From a checkpoint of a small transformer trained on Wikipedia.
Size: 2 heads of 64, MLP 512 GELU, 2.67M parameters.
Architecture: LayerNorm before each block, learned positions, no biases in attention or MLP, tied embeddings.
Each number is 128 + 24 x the weight over its row's rms, rounded and kept within 0 to 255. Layers, rows and columns count from 0. Numbers have three digits each. The size before them is the row's rms in percent of the matrix's.

# layer 9 attention query, 128x128, rms 0.0414, rows 0-49, columns 0-63
116:119117134109103121163189086126127092162081139117126105143139088177155160160074137115131133129154117136123094119127122111098132179101109120140140132096125151159146198123141142117137122121145121
094:112124163132111100108151117132149122176113113119128117133103114115111098148125100155145084093119153084109113159160150112146130102148090141145214156156156116105160135128124146149096140133171120
107:107151156164087156113094133096173142121139126138150163096114090118097146144107091137133084157136134139110144115137117150140116158136119084164191132143125160121106096127122148112152105147136127
085:107144135172134161113126169127119095173093152124115110142146125099097137106153150108125129106114098124145155146099109098168117098200118111144096116123181119136140124174070164114152102161080120
089:130135102120072114103105131143145139145155179116116092144116160181148121128152152145117114098146122125114140151124101166175141130142114115099121134122092120109131146147123114089193113109130116
110:147114144081106106142113194105135163132162110161139124133131136197114118109111165152122114172065124146103126144077134107098132164134152113127134112077117064103125117146133130114109131168118154
096:155101124109088173147176150139137160141093135156132100128075111124108109138145137143123147130153186117111169103125112096151136142194170098103180156116113109160153151122129127105121130144133139
110:113116103163150112136129147116143103117116123158112122150129152117101121079142136122121122127121101125149164133063120145146131084154171096108134119196131122121139123142091119123125106111110139
095:112138135173112113122133145103133115130137117093117129143130157118136079132131161128109103110154139129160133168081131117134160136159135124113105130159120099120106115124137111148137147162126143
093:124130123133182145135131081148144132126171119125163133129150169179138141130128151162137061100134122171146144097169116142112138129148125166112140107101131126131110133149084131092154068105140132
092:137138145129115116093179113096124104120156108101168101086150132120167137136154180150168122131113104178113134182119147143139105136150113121132149124117148161089119143116118156125097126103070147
099:146140130140119146169095108169142113129147130096124105117139090133139118094120130104153124115108148135092139129171101106114118104143104091102125134117164152090160140117140152074136132143148104
085:124157098098123079151159085149082129112110121162092132172117117108087120088138122109116151131127123117121151080130129133132143153105150131131094120121143100142150128101158172117097130103139121
095:101158160118150096160124136111103154107141124146140124103195118132137147153140096140101143151117121056121137153166094145101172122080087121125137162124065153162103113105145127145103075116149112
101:138102131107146142139161136142131153108087127101131157136092105082130141119134143123124128109137121119132111097156105153111135081107083165166145105164120135159133132127135154135151147116134113
100:150088134112106136149111160121129098125137102152163111078118136127139097110134088114127114133151151103118148157075130125128104142089084106156141123158103164142165123182153125136105140096122115
099:083148129104161112124109072154157130138159138086173145150094134118113116110144121115099115139125138143135123161085123159144094110120105073161090123141137133125117124094157138141174117144112147
096:102110156137120129132116169141137079113120100099130082131119144165148111117114099131135172123117143100110118164118114132166165119048143078089119100128100135171129138117141099135148148133092148
109:095118117175095133131124117101106103159119113121134149135099088110135143105156115095114123099113184162151117147130113164163136094106103112088147164157127176151114119095134181135122113138080110
096:155135099153078158095147133114153092126103132105104147139088185138165128092121134125151165148084096124137133142130129064209134104100122135126127099133130115128129144166137123139159098100122148
082:103119151120129101087140118129150102126149139150119098108136086138108150128162108127146172154112126164126115155182135125127110150148072143166113161117106124149077122105105146136142090149125152
102:093103115082110147141117147123101147127139131140065131077138104158098111117174140124127098150159142146135110160103136103123143117131132121115127172108123101161136170145180138110121128145161153
092:129143116113117134135118147120136092165164113103161189135117147161181103109116128139121142092147136145145088177113134105122125111114133144114101154172111107111134141148137115186141114132108105
097:161130162141103156118133080134096186135114112129125097133150127114150158160091149147145176133040086162129140126131074113132112162169108168128092098123164102122138155122134115130111143148110138
102:115105118132125153117099110106129120123101134127125110135124146130120109177119080118105148131094099153145122092089154185157130140149130069103183179102115131109110142089148145132132109152111114
091:106131103113128134122148109152143142115157135160133131136147105146117133117147099145129139160143133164125121121120113119154175146098115122088135107094141116161111115105145140133102164104146096
106:135143134166101141124126120100126163114154090143127126123144146114134112142153114164136144116072141092134134148071148125145150151106145103103164129100115149112129108135163130084135092136085123
087:143108074138102126147122140081144082139132163101136139166083132129142142086141143112139150093121133102116169141097090142145112074155136162144131097153110126164156107112173138168130156155084120
097:140096102124124119121126089125089156118162109083102103131134125160093099139121123153112123170113197116133113126130133120104168120149126152099094101118125139119132130150108177121169169072134158
086:114107080148117123133107128110138099181123115083135105172151094091169127106115101154120112130101157100153161158135138161165176166076105113122112087140130157089152093127136103124160135124089122
100:158138121096120151143094147140129167152145102114145105137156138112137176088091143144097141127119140133097115121126166097138075177100145149093072097124107153136109142175116127147118157150135113
104:160137120159160135128121129121141097133142131156149120111185157163146124113094095132098113167123206100166109109150146097144117114088098118141071126145117147142142129156111100132145118107095124
107:091128090136147128112135114142107135144116153124110058123140137166094105156103147122137176119188105077154125104144162177160130137105150155148117128124104127135103128088156118098093121137116129
101:127103146123120152142087164103150109149082153126131145153094142109161122060129126118139111105111154118164160136109097155156128137125133113162103138160139146112149106160149102179133101140168100
105:092134102127166151118134122131151131126128159156118163089170139127108102145138145148083117107168127119144137165145135170120131129137122119092124158105131093143085126153123123146093123129117127
105:156144123113084122139146132119163115139127129096112118132080124128107121085116122124116111111136136160156146108082108093137133141156097112166156118146130122144116132117074159139162126121186097
105:118130122183080157156130185115132089127084166115103143138091051097140089137152108131128183115116088145113141142139096090099110149132130112133150136114083108107137154104155144149131126111147129
101:118086124119124097131163128153100108129151108134076157082107120112136133165099141124123103126155131178126096130136153138125112120155127132137139133105130118092134196113175140161108136108135159
108:118148136184107132114124126139111105106143152096093157143108141133132155143170129135103122157112105170166148106163151138111149080098110099146088151101098108140115121119187175120106113095130123
104:151150113131121124087089140118138191134119077155134106122118140141100147108153114125100125152123185136115121122107179120133161119110143097141109125099143094143132163117157131121143136141099127
099:130128142130116102153088159067104155126154129105131135084144145162082162140171128093164124159125118108100122139146127116142124125136133101133091193128172118157111131144147121087098150157162124
086:151131140151162142086147122093163145147157139087168165152118108098125105150121131150112115162115141136128116183141140090109102110117135114097160126131140104113108119100119117116147119171062133
095:165112129134177119145114134138114119157161136109120115111146145135152155140125114140103115160142152109142097144129161117117133170096111105109101092124196127092084127181135168120129147138102107
091:133134125147117159125161114147146130147190058131096170135119209125125113073099124125106103111089132110141105147106154129132090095171118126145081165136127136154143109130144150169128130162131091
100:074132146158136075107125090142129113106151156101127143103142102127074111137182104066195153128096115119109144140147128138147111154132139161118142183086126109128109134117075134171132128144148114
109:129129122128130113131122179194121130092104109123101122140105107165115132133113160129086090106194166143158142110124191130158090133139168146115130160132097135136080073109129121095123129133164121
100:134093142141094117147081149155153118134107099104109111142085087081150164150130081084113134115156162123108108151152148067091131125137109134172105144143140123135118123117134132123126152104128124
085:115133106101127165180140111132118170161134088131139087153115106164106137133142100114138106129106151130091089088135126162120130142132130093140155117129141111093143135114100150141109120134108179
090:153168143118179122114189144091125138106160080106180114115154114130116109133135126156160160137115148123118125117114140138133140150144172119191139122084139113103165143132109100159122156122134154
093:081136135098168138117152119125103131171125155180137122110125123135094136094104095139152120134118135129146093097134108142087091170166079139159133106086146113147118052102130138101094096126144133
# layer 9 attention key, 128x128, rms 0.0412, rows 0-49, columns 0-63
106:129133103097108156161167145122141079112128141113105090141150073116142127131100109118137171127169146084152102111163148163132137114131140100147141131133134138142133176142132114136124125143105087
102:101135132129078114108086154139135153138106153107134144139111104123119142086157154133101160114128179097082091152147162137141135132136133083126157161148158104169127131139137162131122105122113126
101:118111147125092132152087159114172152147113161166135149114106105134096159165098115110123148162093150161126116093162130120131151128121119117174131141100096158153141124163128153094179121121141120
094:116142132129115162107118165140154162173081126135102109128101183084114132119139160116150106094121133166167128152107135094142118115146138126114092153104109142168177135146123170124129092181126123
090:159149128135104105136089106167150126100150128114123068187120161159162126121127136134086138111127166114109127137142116148153126151090141153105050137140135100115115165148125145139129123156107143
109:116115150084141106144110170066126137135133138168110135124157166141120126090145124150127102152109117125101147146100121162146171125109152112106135143147117095115129140160146123132131136155142137
091:122124107156121131124138110151162149137118116150103118157086104086116108137126098130130124132127180137145158100126188120163112128116155098096144143133120117114124142145134103126101112132138130
112:115103105091122112099099148094147107171111103159111129161120157146102092087153153151117107087147122139137145138079144147144107135115134103089116123137106106156149123110134129124128095140138146
097:087142129081088100115105153129117154139100118097139148105083163151077159131079178143134118126094138156143149119110171140135127131154131162115117154085074134161122130146162139119162120160126125
091:132096128127161140133098118125063141145151121134146121137150169134129107121145132140127109142066128129106106135197101131138113094132117181105079093167138125122129121156070102158127134127066166
089:142103117125140109097125177122118080083173138103171107121131163096150129182161157118189140100131106117119129155112103165149132120118132091120126146101115141124137141136124132164121121106106163
095:125136138160112139157127129113155147071102110140086114123152109104153107126143155076142159115129176094062124135175098121122121126170121129129113126105145141110131171138147120112143120141138158
087:108190087135142133129095114097136116146138094098113105145143098096111109101128138142126144129155097146142121108154140132089121142109143141154145119161162123102129105092138095097066131091136133
097:103155137135156076137141135120099149139166116122117141094134102166137139134182129144148093185146146109107143100165134113111142103093128109170125138131154142136158102145119122177109102093124125
096:178152161087118111100151129154176125123129153120133121145128108104132135117135133109119104123082104153141111110139154128085128143137098135156097108154174144180144154119100138141140082132127116
103:148137118140115125130100158143146122105147100136117139111117143074130121067119087108140124136089145125142131147121128104131160142135151068152080154117104140180115121143187106137127123124079113
101:085153113088160152119075115131129157159089086123171160074085119107142116149166134097140117169136134136158090128132157143114168122155106125147079116129108118174125121112152164131155133119142123
093:121160101148140104104122121145131153062125113149163136126112111157162164099135151144135125126122105090124115108124114151154138150088163132094084108124162099131106128094181152125104129137162099
100:076092106135144114123082108111131176135137104128134148117104095073123185110146146089127136119133136156142112124126134104099129089132153139139120155119126131195130103091131146150119100129170109
098:131131102164111148122121137118177122140123117112136109148110114134150172102152146141102162120143152166161155133133149108139107098159126159082105134182132111090132179144142128107170120153101132
082:132110119114134118147093140133157139101128143127129144083114080115098119152162136121151125143124095188106122114126125126108126156146091125167129139096159107146161162128121157166143135143114094
102:122123139085166108152131135109117126136172132161095114151137153140151164111140112130085134139121121111163100122134109113116118135136120085129102166125124074162178132104165123110103103110135147
093:101164107133149133113153120145082123109170133142164165121151147150131141097116144099122169134148107121117146157086121138140125103098167167144052121170084106142091135145135129165143149140114118
097:101108158116112174093104170102161137114104130121132127131139117099143159191143142102152131116104098117130143117090125126164137128172141135138170143141142154087133112153108129145118174133129127
097:128099123170106141090133159128151139125130105124120118114077127161117073145102098087130154065125131158131131099118141173162142141127131097129154150111113121101107106101112153157168120145145147
093:087139102159123121136157084126148147127131119163104074112135103101134146157116081122138123116170101152144119094184128121102135132122158136117154098147132120134115117113084116118133126108144132
102:130104145203129141146112167116120155100135107160181142147119113137095126158169174144141130132122162096104177121147140112152128084101165110102136127138119162095120101133148107106136142138120125
095:138150133120122146140168105121155119120102123116136160211110100146115108097105129128117133093137138130119131137097136102136090108202107119104101162129148102173111141097158157157131135123122085
093:135085100116167145160171119158123149106168117127129114102164146140145142175107153137094133162165164112130132167167158089106103126109188171141104119113136130109087129095120125135135148073113128
088:118123115107110135125086123150127127121143105124143140136111119108139136143110166115091124123121150108129150124135141144157101123105137130131084115161127200084119124122146162124176160126101107
100:170176111148140167115139166117101116167104133130136102102174126117127140135147120158109132128146080116111121106102154149096116161135171112114081104149126137069143145188149095134118129173178122
100:116154099135122137158133093135111084115150109163113134067164094112104142100136135126133105123095148122171123143144124104119101128109145137153121091128123165126130117137170085140130176122104091
101:114114113145101099109137081172128141148121089087112114117167129177104134153122146119128113083168117128127114136092094180150118177142119120111154130100089120142076131118111153094108153142180146
105:107175178139119184122125129137121142133096117107113146106100104114120134081088134141087123128102127167113130126139121114125091092169098103131085128149122109100123138161164133125135118150134103
104:120161138100140148160119109133143149123129149122147133121156183181097097155144133128120147140148121101138117102135107121123147125122121082101133134101156102154123087146091125175157181125121173
099:127143127095108101138094129102133145137107116135138094127096110103118146114073103106135139120108169169147112126129185108139126115126085123127133155119129132189104175135129117113127089135110118
107:117167118148128079122149118137144109154123148118092088145108067133142118137125111106140137098113115126118142106131140093114153140156146115122154134100115123169152141105178196112113092096137112
097:119127129145083118133189135115137058104172150137069124126119104140180119143078122120149171148150143104125141143132137137133186105141137133162126163123115091145145147126095129127124152130136120
109:111149130120163091171153120137119097138132153134109140082128109139133089152105141103136143122149113182168187124140141087129148095137129129149133138101120130110130103099109155138137177073123139
107:131105126167138174174115137122146181096114110151150105122099111125127133117152121157075064132125132120113172148083071133105156134113131095108126126116101089126163172081133148128145141137116142
093:133085167092118117128129140084135161139116120112072108133108139137136129106152138157135121140139142125166110137140115112137110127119097109110118174070152109109157114159161108117154136138172140
086:103140127116121108143182156110135130105068155144140153137103136148080098153190153116109139095083156125146139167093114109123104149105119153122118143137131157164124146121141121148128137183113119
094:142159108121133137130166165116091134109131152105133164112122184142189165130108148138099095151125166139112105197112114084130127117064113116147129097125148132135118135121175155119163131122140119
091:101142192116161144142120155120126120150112113159156155119132133132145162108129128150140125111144105159118121152149172116122117119154142107177071166155088083178140133101132108127142144122145116
100:119121151168112097106118075162095140150159145081109092131171132126125076131176086112178120138134138131139078116153096130122119128139121167148177181097130123147120110097128137127138112144117131
113:146078121106133076144110119164103094160099086149098132142124113131160120125120132112101110124146094126155091179173159137138153146084107129114113133116117125109150108102161134112097161176171104
099:170104106103104094098082133179127084129080149112069104146102080089179148102149134131128120135114121167110149179149124122122127116144116135140118087124141127102144153132177134113129128123151119
091:115111106164133183104081117142100162122158131152141087070140090099129122140160108115185128126094130082095118116124125166112148161122128116131126114134151159087115120132112136143102115139136143
084:100133143148159114093155120084157113131134122108164101095159104142116115145108123157144147181147143096118147116129134183184177175124094131124149131088124123105165129132123072144118142143095125
090:099107142106137175162114141083155144100157122115122121087147149094071109149081093124166139113135135172110104093130126140082130170153111123138148114147133153131114125120090157126141136130135130